python train.py --num_hidden_layers=8 --num_attention_heads=6 --num_key_value_heads=6 --head_dim=128 --vocab_size=8192 --norm="layernorm" --bias="none" --init="trunc" --init_std_up=0.0218 --warmup_steps=200 --schedule="wsd" --decay_shape="linear" --final_lr_fraction=0.1 --max_steps=6893 --dataset="wikipedia_en"
Each number is 500 + 25 x the weight over the matrix's rms, rounded and kept within 0 to 999. Layers, rows and columns count from 0. Numbers have three digits each.

# layer 4 attention key, 768x768, rms 0.0476, rows 683-737, columns 0-127
532469505558452548468458520463487501521468523544480514516522502487586478483478493507444540489494481514519511523512503519476489537465476490476551499501480435486482534497522482494488481470491510520520462470460511498501500516519518523497508505483509498548486500500505497443533513555497517459506538501477523497466451431497469518575497529510482521530483503482457488464484507521480507529496
524471481471510496448489529481525490469509482481451418516508537541524466492494494510522435460480508510480484508524512435539508492537501469477536496523507487495499509491520475485507520467472499515510502495496498505469489548515479511493472522528483489501472479479550514494496512509487507477486492512502510498543514540509514509489453461503546507480506488506484454494505507476553479481483
555474481472504492504473466500512521483470509511502474535525479470509506473464466515491497481505524448527506533520520468502486485465509494492513518502502533503514519463490505489504547497459477536493562509508457456503474493500525487511510492491517519509515518489472518515515525511480508495465447481514473482512477496487529523506469494522468455503512450484485471463524495500485494473495
505502475498476495485531465509511513506523520472497502495499510500526523504490509511511504521474484471502464499516498498536506507530507511521461479503478491494502508481531513505483521518526540463474508544505505505542499530526481515494505510506491525484516501491517471508490492536546506468472520504505464563498511485520479522496524519545501499505517506530495567503518494504546511522494
418492554524512495486551502469477535498474517491473499469473486478477505565492519528540521481476512496491543510488495514453515501498524496488467527532517518485533467523518454508493524462514466533499523506561500501446504480497460515493530446455485463518495499490487515502504468495502480493526511471503520509467527463507496534527510517497483548492517536495543511521491510487484490486511
533498514493489470493503518512487520495486491485543504531480518513502489496502502480519534531453461523481476475550497431478481523490531509542504515488531534501482500483499515456501471486514478541491509493506463490524524500507520527471506512477493491474505531520522511495481479516500455490529506509489526530492494515533485481494491510518519484503472522495474460525493493482466489486471
497464464467483531526515528476497478480460468530534487523518503536538514500469507479457492535507507476522518472512488506500549500544487482517521503533504490519463535496481510478465467500497503512520466431525486490472483473490564502500495467519528512500487500520533501479514491502513525463520483513460536475502506480518498470502509501493519572497516527532493483512564513546528487498528
472519504511500487514503518474509507516518515490477510500484519511499472546440499523489481496522505520493481526515507516523488485496508524494477521508453488516470504496481511511509516484512513486482481491526536493465537519519525465519481520478483509514504524476500506471478509470528505458490493538526505523511471481533519530532463472498514484495504515486502516507466508506544460509455
526550478498484491496500512474499496474527479501473492527520559552485510489498476483483491512473501521459456526483468469511497482469548526496467501467474501474483443494496506463521495500520511513468501502502456492451486544497523541483491525478502504497485467485526513451481457523524492509489508492512517502487535493543494486531496478518509520507475512525518516504517502493486447506447
478488484498514497481531500506484521507497530506556469467497461459496521521523487537546440539507522480526477548489463526509527503474485485533444470517449472530486501510493507501532509477508509466481452486513500456464509533491498489536509465485514474465506483491496494481455519520518473550508476516519463517541518497510495510488488483510502501486532456504485519524487472511493527509514
518475494532491488488535546537533506505461475525541528467539518472515490481503502483459519479506496502494499477492497506492458489526529523556487496523558501501484484493516508509526480507482509497505527490529524476542532452492476483476477487500501541507488477509509491555508497515545528507474500523466473480480487532467465506471540508507475503453511493520498500541475544561486514528522
487498526541488497507530504482503458538453488501510480472508552534477517475474517497483521567514499512522455465492520495511502508496502500534463499523540489533445487526501555483478467500423534487526531555501521520500551485487484502469548493504509500525512500531484544511507509518556454476501470522449475537524495520459499499516499492517486488483488466486502469490551481518475521525501
484523463522503501504439540480487490528503457506515511506490483514559481507487499466516499540509456508491518501538510481503477530478540483515500533543507483538489498469513491496513480544493471509512484498508544511457504529549501466528469536446514452519442512520477522505500496498507522512491483502496459479532473500504485443514530533503558455516500497527535487539492530513510499487471
515511530529503497465504522489516541461549505501503524505496490488481497507480489525494498468511529463515477522447511506496489463510511480517506497500495486457496512470511484469490516510505471515502554512513484499478558515521506486470519509489519467510499499557481482488539442501517504531474502477519507516475482487474530512518497488491474492553495470474465532506486494469479494523492
485473491485489485525466536510473510513539446527516503480474512505478495518518530521420546495486481530499514476498506510488501504471532523507489496465526564507496504499503473475516447482455509503481515504514523558499518473533478554475508492532508501492492473461531464464503502473484503484473529504528476457517501504504519527533529507518515425514486476500499472514502498564511463525472
525468494506474513495539463513487536579486499487488549464534434527519491494498497529475484532504503506484471515529497552524514518461495528484518559511514526484472493531500515494482480501487470522501489509532478480485474487460508481502489512465501526525495505472505457544504521534469521467506463506535512518509501536469515493500516479515475501529482496498486544484497473538492463521492
515518533527494503538510492561542531551517505484507518535501490524468506491542550525494501478484509542442528483488485475489508531499473475490469515516523555492530518468500469462509506458489477538499502501491515516494506473517485522548499521490491493482476532487482525553540495483455493537477516464543482497478566440525483489526537483504514536490494507522491485482459456509522520490510
547458496474469509465511492526495432484476478476474502493502501492529470517506473491532558499534457496520481501502520504486497506480512498481510445502480494487531500533490471483496504528520483494476457506523506555535523491515489524508503503506550527520508491531470499489487458530559545520483509485492490525504474501507500528515465518484545470491524545540437482471476492504494509465491
465456516523467501480475499508489533505488491540441500516495493512498493487504499561498505476501493556520466521518535477462511492527516471501446510495486510517526530508488488485522468480531473461478504486486505462505500534495486509517509494493490486531514503514531480495526488533483496484518491521524491520465490453488501478485524445481521503512531496538467521500506511491501480475495
516523482491495502514522510486482485517499480513477499495500506527514505512474524495510483501496474514498526506537497456481500521536485452504544507504517454482460468568506500477525486543489497505479516480490472526505518511497527474495484502485476489519497494485535463492523473510538524494499509528527500501538488469503520453459465482551471490444502498509509520465495513524497496514517
497501504529473496498520479468521483540504505493482492465483465481480504516539515457503496496497503468460481508517500486492527494480475463457494499493503515497473497470514493464478442474496551481522471510496502549461529490497518496518521515454515460511529499513491493461468549482507539516499524501523510508500495487537504503494492505501508547490511482506486507514484481479479467511491
500555530509486512543480472499484521525524449483506506487519519481498525526480491522495485490496473492514507491478502517500498483481460487468495521505509498503516498498501496496524482514453552489482503460547461504535514505518504524448541488518515496488457481472502473504478534511483502476512519462498510484534510513518519486499500489473519506534480505517490520473483512456480527484517
488540471525496452491512477483501489498480525505461499511492491476505502531514479489490468506483505472570522527467494504544485505484515531534481526483499507480498549534495489504498497506505471501479535521521511493502492492468534474500510528499489524491502482496489497472468513541461501507475434482518511476482476510492500508454526468512517498542475497524489537508451520489497529519466
512479492518483486463466485501489463495517486463498473471502526483509517520493490478532522485514447483532501495517551507505452501489464515501504538495572508493490525531502492503514513520469527528524468498525513493509502489527496489511519518524507473517502516520503497516496513506479468495519503534509501484507476509488476502459537519502506504519498503485507516544517525530535502446457
535515498499519512499491480487499509521505499491514499499515496504499531495511500489467525497493485505458500451526490509502483497494537517480522512476507486500439502519529524479520501505480507485512487475471492518459499495505485522492494505495459485486516504504510466521487518497472555535487491499494521506475523455479503467492481524479513479496494528501501521507478502526483458486508
516489522527440487501476533490466480528503490517535526455509528496486511503521436518475507521473524514506525525440490505485526490492534496506503519518511491530517491521511542462519460542466538472517522496489476549529501484496480513476527477467520492485514498502527495466499462496553496434527468493476527474512499487503556541462533518516565456498537528485477511477525491488529507466527
487485512559474478529522491473456491501500489493480500536556503513525518462506467446488471493452489517454542496527501521476481499495512494530483506461493525457480537520503534516493532469468502453510483534477516491529509517477483525513532498531482467520477445529473531541482510496511539518511497471497554512465527535502514480471486476540499481509540506492500493514533487494459483514516
466495499468502518470508518470502511520514464506510485497482488485484503516496520488438494532499524505481506493498502511520512488506518513491458496510500511502516530525527564495507510510495471497520460490533482518456507524504534492533484508471507478499511496463501465491490480460486482476527510500506520476496514473511502520503500545489524500474532523485522481490515466502473500466525
525495511511503478510502514467495464531483451484458521475482505484517522544486491473503457488485494515508544522472526511469494523463506472509502486524505483476539517488514507512513474504517524489475493481511526536471516496507469465523525511500495474460499461489490513560523489500516468517507500519502478511486457487490491530491518493516478477539485486526496491454525481483482506482491
484480529482499527478499522474488512521470497483502510455466490475507488466486527446500493528501486506511539487528528504529476496477506483523479515519531457492488507513414509482503451503502523486524477491518524508497512474495485497469476498507528469460518487537507467470524528560507490486525502514479482477456510543478479519518475515496514498493497495467497522543514511486504464502514
532499519489478480528497541489492504498522551523517527507476474488469508517501498471533480490481482474486473495485504491508540512498499520480496513543498519515509491455540503517460500482517538494519489501525518510513522507539488503481505482483508529467490506500513504482518492527512490502502516469471500493503512508493479486507516474490464501508485506474496475505464498459504507494481
511500503521484497481539526517475469477541453497476523463459523478532482489496552489519429547508525512530529481504517454551489467472471558500514515535505520496502494572494507484467534500500530509532501494462441484480487491565505496564519470497497509450502530534495509458538518447522457470492500522507522532519425533480501495461470517488500479518479516532517478507462533493491521523546
518510511475513495507485492537486503490518500546470510485501511472512545494470526529575447481496510537485587494447483426425469527493471510494513505472515540514534470523511476498512463464499473467504488521523530500527473494507511530517522509491485504529443489534531512511539494487525502455488492482474488491443546485518504505512457501464540514435535493485506524488466500499494490465482
514510480485513468449523504533478452500523436540494473476487543482515524529485474485489495489543525541496501500525505512541513482512466500509481531451506502499460510513497512470497500520515548491554516497531509482533497540511500521513484488467512471485493499474475526468520473518523512515486526512511490491543511533466490474480449486514462519498507481467495488521472509527533524533433
523491502466488511529472480509475496484510527477470505515497454508478500527528484536531472462495497514506488494549508520545513505504507489500511467521483519504506507435490502497482500527502518459486482499500502501506479530512488508500512519513515448500460507520513469517500493495511520479447518496505473514475492486503517493508487506483502490504508528537502500499500472462484508506527
505495508454505456491500505553487478536533539468512499477490504529521488518501538485485502524485501480521540501503497504510518519507523456530506483529489495532540496493500512523476482500447511482523522538496490499467474527448499505484514496491508496528512510509521481520484517491501464507505471551521504511522483511502507498488462451429520550487493490523531470514481547518492524524477
545487510491498542464519528474499473509495492511521521490490554510542508522543512502499529509499501484535552508495495505511527509444545511480497522500493501542467496493507503479516481504507499472530481485487479491464507539482513518481491497463480495460458476475504515507489510522509483533481479478521538514511537503496489509502479505504515477515475514493485516455512487469462481504507
487472517511458444503460499483465517467489515473504477495484483492509464493494485490524509451506499500528514489498459530515480477525494510473517528507504489480504518491480501516499529522512487552505503504539475544511481534501489469498518490532507527524455482533507493495510517498468501459477494497489503497503462508501479510494492482490528468489536502513471467510520494519501532504512
516493461499528469482527501512477497524521510516508481470522499493484527510481503530456529517554459503504519508497477480510463475514490475460493528488443458472476506477502525467495499500495479525477488457508478445472470527460533533522503476481464545528544479502502461491539502518493498472492534510530536504491495539463532452489506513539463503560516525442479476460509503488518526479527
513500492510487490522495488507526463519510482454484523488499464499476484511500493518552482533519477487490474510526513498517502513480480499465510488511483481520507505476510500520518463515492501490505497517543525475514480528497497515487515489507535524461470486523525522548512494504451528488476500504532521500477471495521498516497488495502499506555495466545538471449486530519542544487515
493491537486517557492541482443510491516515470445492489510491515499514529499496511507499520540485502487496515536514492506472479470504497463490462491497496520495498517482472497483500494502499508521483517486520475509508534481489497491497499505486518481497510456475513506512486511473458544479462514502473501485487478522509502544520509539496499511482471508538512536490493546466519493482481
524519505517491488526520555474484443468497515512490521500491461506515502527477526494508499507505539521491537489506496515492519521474512515482520500500517488505533489481537484489499484499488515512502486525526507480531501485506490508520499504479486494490455508502457547491540488509477443473499462470488494498470529524524509481546486473489499474481489476503518543500470489501483507482489
487490511522496465468478481518486523481530523484506485502483504473490506486498555509473522520485471463471467529489539494553538475451476502468505494518496472538472517464483481523528492486499493498525535499511513517488528502493560465447503475557483501499531527468490466469502508513481517518492475475479483479501525513510535520467479515511507504516498456471467563493471482487479469513492
438462495487464500503502484508512543511546489457501464524517471538509564471494498540539501501508489479531489492519519495544477504515467533523499513515535536493503485518485498500526499528552467507498485496535536533473491492494493530504448499457471548498494477475496470510441493481509487536502504501503493484531512468536500517499495519537497505530507528449509552549443515509458502499504
482527504439506509494533494491508544483473474532454496502482526478500504487517523499483468512514490490468461460515526511490491504478474529482496494497532478517438500490457503493447523487523494506503466498483563496431469515515521446551457512507493535505487481486464483510504469483517437468495534501559501512513496495512480538505554498528498483481517481511554513526490522475441491507528
477518509556450478483506528504509479488502491500546520482524489518450531486500546493464498478522435550489561489490482535472497509488527480456527554482515473489451489506532498489510514494449471528478517545517554528546495536526486467512460491497498518498498482505461515494505510518489506509507476488509527497540511490440532457545476483536504524523522498550527516470462513508518498484485
505474497492525470500499491490498504503516526496503503524513500500506505476497522526494511496470507498495485471514491489509497492492524524474478494487515499522505524506507484493508493495489507494516501489486498536539535537499500516495537531518487531503471470500535518534499506509485482499494502515509487481529520541525518502493490447492465501462513505506505496484515512515509474536503
483503459452535489483503489483481535481515482524494519528534514456548509480546521488523523490479538550490507510456481485484499515505484524484479484528558504513504494513496491492499498483518475523522486473511488513503507499503529551497539517508532527466501480514504493465465481550470511530500478534516514483526545548549495546489495500511506517491491462485482508507506530473506531494478
474501525513554521504525523538438497509509464505518514559510521496464486501493529461486507491504540454468538459513494469471507496494489488526480477476535566495528482493483533512483520531485519498502466516510479501567514472485489459522466503523516499506486520517505525514476512485464489459509485485514527520486488471514544485488510463505507473488494467479471499509505463520492544509490
484516488534466457491486481485482519542498494466481500458496496511517506482539500557525521491470509533526498492546494520510479467453506567451526556477477517535514495478513549498485461500477505521493533490513525516502479506530556521493473473465501465472492472502503512482474506489524484507490473473476473474518465501532525523493544535512484522495536470527501496466498493501490510480497
493452473494510520488469467451450485522521445481502516463444522519526480502474503463474525564500444474483506471490502500511479506518450528492502491546504520497506502490527507473512480529500495506467500467534466492478496509439519462491450504504503471517518510468506493517509493528513546491511515544524512532521498509497486471509484467500469501504464476494498515493480473516478491521463
483526485543528502493520476522508439482499517497513465504525542542513498560481499461495510515538505485413474483490504506436505451469527506512484497504530486526458495508500505491498494493533506483537431470482492502450482526492510536513480477462532509513495483489497494497503525495475479500513503501484528521515498446493483536457491506452517555536437532470508515452478488465452467533514
512511475505524535521532410475510464483475502525496503498472499480505529472488528501504468503523475480514502485504478506555487472526533465516498470460524514514468463522527486539479482463500509506499524525517479520531555485436474456489514508447507514521515504515493519511463508509559490526491494531461479479514500506519437560497532521520480478496495539515493514510484512535489529491460
505493488528471521488520492520507534522498449496466489510513455495477540539496488447481502481476473495474498526559505503457539487541499504478490530496487506557496505538500560455499508514505489494520447488469451464488519484501512493487502508515460472475517507511524470521490494497524468588499487533509512501508540513482522554484476481474504474473456488479466507487526471510502515504455
487497526469482509492497479518465517471490532520493491528512484504496509499479503507502491488448495522549504488495503477485566506482485488467509523506463461502492520505555490509512521452481486492501511473528524476450502487524524506450549509507504496511520531513478511527470516465510504490459525472558477548521461516470459517477481533531467490501511510508503534534486478537494525506487
# layer 4 attention query, 768x768, rms 0.0497, rows 684-737, columns 0-127
533538494501536529510500483493461506555488498508472484496496471492487459497462526507521483497534517521504494522496511527500523492480508513460501473516526480524480487508476485464506488521487481477489467483499503504511512489524509499500498522500464474489498454524487511511513484545506533484480556483476498474516473525484459483532490490496476513505511496536508461475461506498464487487532
490549555540509466524490481455489521531510491509519467488520525532491433503476525505503486470502491489481493514486494491489463473494485449515518524479461470522466522490478519480509521544512464503471540500490495514513509489518466528455484490489474534480489482512447518548502531524523503489497495517501470482474516516506493486494510531495504525441528499505502527487543469493548532493484
471483504513482536505504522475486495506492487433496506523535519481508535547521488489540547469494508490538499516494554500531513499505527468521500507509444500475453494525509522494492492515522478535493470517455482467506507509533439564477497515477493493537496502508520503505497505485481523504495498509503500506524477543507467512532504504499494472531475505497502500503466537469502508482472
523520551505469508479524535534520496441467503517496461492483495495523530545527517514509501512501474509527526550464488493500507504512536452474484474528497506486513502486485529465493504531504514545477490558498504460513512460494459480514502499508484492450485526500507509508510488531457453493521502537489494485521501563517476525486463510513493512486501484457552505502554487530524481514455
492480480509488506484457495511484490475505519506500501503523475472474521473526479538475476519490519492506501494500509474472523528509525510504490480564518527486511531460495461485488516507487489496490509499457493469449496507501472509509516500537501469490506492471504504517510521485453481519477523469475493546466546526495492514491489480512533515502528548431497550499495524453497506533513
497463476495511473542474504527505493477527496512503508481524490474469540486502484459455504559469525519476489517505535490538488476496480491536484503512519458520501529540504450440503484476456512499509492503531490489543509493518496496521492458499521479490526479506446504496507509516489494483514490526511547500496514486506493480519508504495508506512500515537491489512524503454547450514463
472518507480527443472521531487503460492523545479517511528502538511506498533496507548502507516533455479499488507542539482471486529469464501455501521486505477536464485508481527508514521512517488501466545467499558483510496532482485522539511456487505505519494495497481549518505483509498488453550465488537515441517508461526459510516466478509523492495540452459518519493477452519544507458512
539511478521539500521509500475492455506513492480485482492533499480503532510517468530492522475517497513442492490540510461447487524474484495489507503497490497488511454486490474483493517544473464498501512522498539472462491525481546487498473533462489529505442462495483477523539476497491486470522486480530506503548512525494497491505480470539507506497447502498500463480486463470515488472467
487512504474519476465477549485482511536539506494513496434477480489504479480457489468498513493466501508483474457511480523482525512470528493446526534473503528503530502502516518520496521530503500553485508492493460530500533495452501467473513504449484501492534434522508468485492482549517497526547488485472462481515493526455493496516475491500533492493510531490508483479514500507497509520487
485495536470468497540496489506553571506526503505493568532501505504478505532521517476488476489525508525501534485499470521500481430522456555460490509502530511522481524481475502495474523517476482461521539531457536477506485496495516519506524534503499513535527490511489490464480521459527508535499499482512501488501541479479454483486507517514503540540535528498504481486520497512541491475532
517475498535494422500494485444492501464470448490473541523533506481496496561535520478509510486426472514506492473514520489441493467465516546474467535521542531502519510533507508501488467480468479467510458466494504501479509513519489499490486513507533496538466535524538535505495539464536497533512493513495481531475496491491504515450492498530467544489478504466474485467497515480483501514531
493470498480511478519535522524503508482509477502514482475460472513452503510505506497492513500508488499506478500492481464506435510503494493469508488542523522515526480478476478516484490515501482516502529493544478532491497437484518533525495513460502503483520485488520452474531490482503478507512473512514453534521556499524441521488536490503482494485526502521537509501494532503522493487526
474508466510481504500514523533461497535526490519514498506468489478549542496438506486459468455477510492506471502493469474487487534510537476494506494524449506522489506472509499529493517449477474511511502456481480522487483503513481554513524463479482518495504514531483512465510513488507486481475471494520508525511512483517488514500498477515497514501496494502514513460480491524505450478505
525525481531495480513483449516497489503532495494504473504474500493510506512510465488465516479543495544478505521516471492523489522540509485464501495527485508497483517499515522510487516496472496540516486544521488491542490525487519490517519539500472508511490500507492538516497489508500520517511528484522482518529493501512508514499505475503489535505486524477482488483493495492497525456529
475545545492525478487522499485487560470482515508482494532516490445483520524499501512507430509496493489494491514495462478537476502488462534489536488531505482501508474489528497493524529531493554481494488514542498474567475482529517509500466492463471493460505536536469531509543533471537540506494492508486529513494494527523492462535473464507518526467540492490467476493540516481516490514496
504513494502514516501530479485477505499515500494486478510473462476511479520477466538467483484523473503479476532509477538508513499501503532509513504491483508482508508490470480523475472512501479532512509538531513521465503500492478460522511477496501530496500524490520482503518496482477473499509503510476519491454470519493494477501522496501519512466539487476548462523515498527496531483493
504509489499482499523487499443501464509511496477492517482492468497503558498508502490500498519506488524503512500475544475498512488537498505499477524523490497539498557513506487535522481514470457470500515467484512525489534541508466542516479499508487496458473517526527484467495523509509573509534523500477486536487505506435500526452492528512491535532514491553465519485493483493535479476500
514510522490524506524517521525508486454530476503505459521497500437503475514525501484534479472512516466553499472464467450484551484458507471512518507506490503501460506431499519486466468530458531469433505509488493484545503499571479509524486527507485523507457488534490556474454490510492492501558462491518509472493510517540486531501491477499494514541492452490482495524504499499492458519510
489497489492499490504525478502488508425523498446488469489506510517516527514536481475517483483479523516535499494445513534480456500503534488544488494548510530512509546506497528492532524542514465475474510468505505515509529483512513504501485497514507518435564525538517508471517499490479492516508482505479503496481465482491501467513498509496515487514563469518509531488506522481494500452493
452532513498544484553525531502501464507443511470524490511519478516493455529484510493517502516499513497528515506521523511499485499484496497505498498494512531502529486502519497528497469489507528486526437517494484516457495468502527529509526479533491499512455487489508467498529538460468503488507491521460516503472527514485507518473473506507512507536477473452523455484510481489459561521497
465506441477547527504478508487477483520482504525487461502509491507518513520480523479476526507492511507500499491510559481527490486467477492472459510474498544502529496502513546473498490502467508447480464465507496487517486511467525509447495471457504519495481517531520472486468484523474466487544513517550505492497505445487505471507533503518513468518512536477495520535528480504480482527478
468492517522534512493522477511499525508523489466502504501504452471525517490497500489446552463461490488524501527562521478545435506476507509499501449522499497470509468450483545496468447484534498492527500464487484475515526456510449510495484514461526518471500521541498474468495483448531468503455523484522495481489523478521511514561459492501481514500503509480507511529527505504477512510512
521484486531471522485468493520475506531522481516531460487491543557530496509468501454518499479469508485483509472543485509545468479502495500522526514515484489552499484490527496518511511523474495483488507477478516515509503511483522521474469514478493467518496533506488482488500529532552479506547486489483487479503481529479487473509515524494480513499498484494486533520519502472504522504510
503558498519515453504547448505524553480503497515464508535544477488503484480536531515507499561525477486494518486514521436509495520519574532463541462487517493484482477490510489486522495512470501474507479503482520486454540500526497491449515501498524504528495482522539485457515487495501467497479498511494516540489528500514501508493496495493462515523539508511537506489511507524447457511481
488490499497506509538507541528466505504518509473519538515536506485498529527520506505492445500457545573529506486476535506483523459505540498453471517517493480486506522533539500502504494526513485479471457516504511550509519537520511544518517512470521443510486479501495492507503514443482500481521473498542476505494504486506501454508526509461494502489525515537514459490495525514525488529524
501539504486502473502503482501505512540454472501495518504479483506534518521466487492529497518488478551481498475476512507514483488536509502493511514508491478510498492480486528508511531504482503507488489466486526506514473520518489524503499522520502487487504494508476460479505498476540482456522488477492518503523525496498533515484482546458528497516458474508480488541487482561482478516505
492479495488487461515534522494480473505455514488482517524497479470451507478500515490487478504495482528500513523514500542476514497510500490504515475453518509513504520485520438481542467491514534484460479517525488489531501515520489474526513497444436494447497497499512516494534505559525494519501489513482502530495462488514512518505497501484483489480494499493507477467518480485514489534504
468481510543510529463501512488492466541484501521531505500518478508482518495488489524511527494477499496534517472471509499474530530503516494512464473500530486482509506490495528477507504451554510532490471483517440553531518457530503489439534501522500446521451506507499506462431501496496506531487517472497507487519517526515481505488481509485505509543527502475499518539480474483502479489523
499454476513482511511544508523474451486489504501494517499516503534488488523531502447516545523520505441502529498526515497536451515487503522490471497509541510503498509510510468498488487478469549472480514495492487530501545508493472495516496488511508485508480509458488529502521525474482521521480470528490502479449523501484487468513486515530487494530463495467479486495502519499489490525508
487485507546488529537537529471519506492427498484482552515501491503503527512503495467476533473495531490508515511488543501517504530517491523494521481498520471523548491502513531502460482494514485480485500522485516471532479484489467519523496475510481463506500537457509493498474525510477501507517498502476481501524487502487472508436474535444503473523470510499499521474527468516469538503478
533417451498492540513499505496531498496498486514497466495541558522516447503501515447470502519470488496534524492482485544515467502515504481503501461475482503507546522519464488505486530467517513523520541483488477542512483454462514492495483527526473488504529492460491465495470507487478495431485506494485506503505475521480488529491475525494450516536468503461531474505520487472522520472526
491523520508513495522490474502513542497498526508513510470468473482516470496503504538569537492513520485488535516478471474509491529508504467458495461496542513489524496463519475476507494497448484496501498548448519503494478467498488510513528491498508493450531457492511535481481470507506504491531548504503509501504511484463523453526481447480535498479543454529483481521532487534525495526516
481559503477489501494516515506500514476515510481508489526535493502511524484472521525486446480488503486453470488448489450473503498512490480513505514543526501492518482494480523568525510493448519532492571505492528480520512470479483523483539527485488524508492480546485521449486477497526484497523479503487488466489526504482506514496464492468488521462512456502536483503500549503521471495484
488506461503512493471498540461508544500492531540478462574481490504465471498511486505507469519484520490495527521542475488482458516504486477498533518524503472485515471540516485511508472503503473492497516529480538500469486502516525472504478494495470513490505509492527539488471512518500452515533491510509498505491489529510484535468451511527492483502465455491497480509474471502481524529458
559472494495473486488493529527513518467488513475492534473491526488509510495481488479516527490483503492512489501498511542519527485528519484456488507515534516527535518473508489525488489470494513512453510571461490512495495488514508506472517534510555508497485488493509496498502471444502532529494465560518477493538526511527494543506501519480496503505494500488524492516508513494505507515479
514496525513508506520519518474494478540471498527505511499496502503498485459493531503510532513493466500514489517525497538519434489452522464487474506544509508497493481517512491468466472508527520467517451541490499513500531488527497495507510470488480499520472498524498517484523486502541495464503484465522511456494480465493515505519492512501514518522509519495494529500474519546505456519497
507505507493509525511503504509475496521507545531496513488460520533521491479513515483527517489460506487477490507492444551529476487504495482536503511528500501528502505532494541477508492493479505509481476556504528530487485443454561503498507516509493482502537507487475514515498497484504525504483523507502486527488492496508518473486541536473472494523477488475544475532463469471448519500504
508527515478532497497511498476530543479541509521468478494500494493452508519472520518489501505511501526498527486527455469550489481541513476493530490502483543484495531501482488474498482472507479501532529523494501486485494479477505518496499488499502545462485516555480498510518471524512518465494512479511484541492492514515502497548505495477500507503493494494465500511520522517471467527517
475539535464500508530490465479519502474501519515523497491474471470470512500463495511459490485487500485475512504525515506480499530504499502474517535494448486502522467507517501542524494493507492544482490510491456464498543476531499509487491505496488487514524469492480535520470548494509527471537496486495462494507519524446522534479482531475480500479519543486474538527506552534511487518501
451440481504501526470496481506470536519511509535472504500516482524540512532509532492472502509538499512503501510537557535484466488497527470494471510510487459508523491519516506513512506473532484455503472476510485555534544532508484539488509507547478518493539481512491447512539527492516520504500526532491469527512461510487523479479508483484465511465470492549420472477525526508482522513539
509489494526503465478506505520522488532486504517486512463483529465536488504479520505507484505525516537498474487491511521484508542484514526504490477510493475488501453471525541514483486460480482504485482525504500522467505477505487473486523486484462497517492501537525535519507545502504510474520521523452467491498476526489470524522458490508471502480514513479495519534507499515526517524523
520493512519471522519475521507475534478504503499545506486539521517518470503494541545514482504501499495522500460525453481515482460497521475470538513477505527482505511465516519524488518539528494511514533529476492483519498485482491508484486489475512535527492508500498495509515464545519466499489515487535518525493532479478539495476495537489486503513485518470491527502504525478453452508472
478492513494467496472526482486513491491512503495523461533505494497495496504525517477499502489481491488486469487537494472512463476536494456508557519467480508464521508541476482459515513487458528528502467510490500486485517539513523566510496469513521555526530464530492508515485486547482508567486495486519537500453522538537459496532483507506474494480502512458470477534479477489486502516484
523506492496560515496463492501520474483479477482480484526497512512470471470511514512427524486506493441491515525477505510514501543549490493549484480529538473515509530501510490446480518523496500486494473536498490466451480481494495481541471531485475522564498511509503471499491505475503524501491515514490543483457494462521504471501529475495502478512504482460501519456493522448519490493490
490494511542505560454509504503531540478472508463502512511488458537473493461489490485520501498509516457519543503515482523468466498519493527504478477489477501485507521470525509458488506446517463463520469504535491512473482465493482512498529484472501531508478560461516512513512502484481480473493511512499512506592497511498552513528483494476497467497569533490480512553493465551489474463489
479496500483519506488498445485468472491485471512458514496496495537491501468506520516465495448480487446496447484494497527502526454526537487487496458502487524501499523490474543486510506520513504492488485502531518476478506550460489532520471463485505508547474488495546463485525493473485512491516526491530490487554476474527539523468511484493481490470534500476508508449537495516492480510484
549489508465521488495483540512492508563510508521497509489535511501474536509510523480498509494513544493502474458526451519495502469494505519482467533497506500488485500535496527488517446503469498460513481468472506487474492510489469483513488508555492535503508473527541484442503493535510488493495532503481535478544469492474570479490517455512467473540482488514534496517490498525481489551490
541482474513501496526476523535489526489474502521522519471525489516491513501494495501469502498478503505534498532510490502495521505521511468547475488532518491513528491500515488499479501505440521541517508452517524496518520474506461517505513469505473498504509529502498492509495529546511472508489499501527476501470493495476509489523480529496516505512524531452498488499507472530471497504499
507543461497503462540509462518481496508503533512464483500498447518480503484498490485476481492480508509473491526491494447461462523504500480511498513480483497528484519513529504510469470480464505488531530526503496499476517466475529439447548506487516506514506519504511509477494458507532483483495502510498526474494536489519477482490486488488462482506471499518499461469479501484489492522481
498515498508529513502489462460470504490542482499478498499477531480502523481543480491507471514458515498491479526524471432502447525509490471478529509516478498495556527491497477482475494514463503468482507452518497488508453507495501517525487504474538429449512481498474496499513472490535509529525526517500534513514512490509533461482477498556498530478498508454501527513488535514469497486532
504498505509547493471511497515507488549492529519490461526498498490456475540539520502503509497463459514490490502564515464522500549476476468463498509499535471485526517486476464523521527527483547504462532468498505498499502487495511481505517498538452474495459505504484520513501483567526495535477483499504500494503548458508487495526526551467452494487540476521500537510486493533500514521545
542516530491527511495489544499498470469522500493493506547502495497461529519484496496524500479524468504473499480531497523523495506502483495516458495539537553538514506489487514495510525476535516521519496446511488522452484497494472524471514523456526497513528496512513496486486496483470508479499500506494447483473484513494504489515498500502505531448535482471497532475487474496489526490526
534517498476514500495519530489546511494491504471494503508524488492514525518474552469527494537466520565500474518530533475484524496488521462462488455533512499515559516449522513495483521458506506512538519483513484510495506520465485500537462512512481508458516463533499489513507504481466474529529468509499506494487490507496514521452488504482512485488481472508471485498488481502527508503531
480492476462506485534493498511499478510533513450517516495528526528490531525484510489485497497476536523475520519527525534495527479498513510506497512513471514551479476492512492516476512472486433506545524495462502535511509498524468551478500467471542482503511520480555499504476484480500502483511501433476515490464478534461508514516539479467522515463502528530496515451503496487491553455509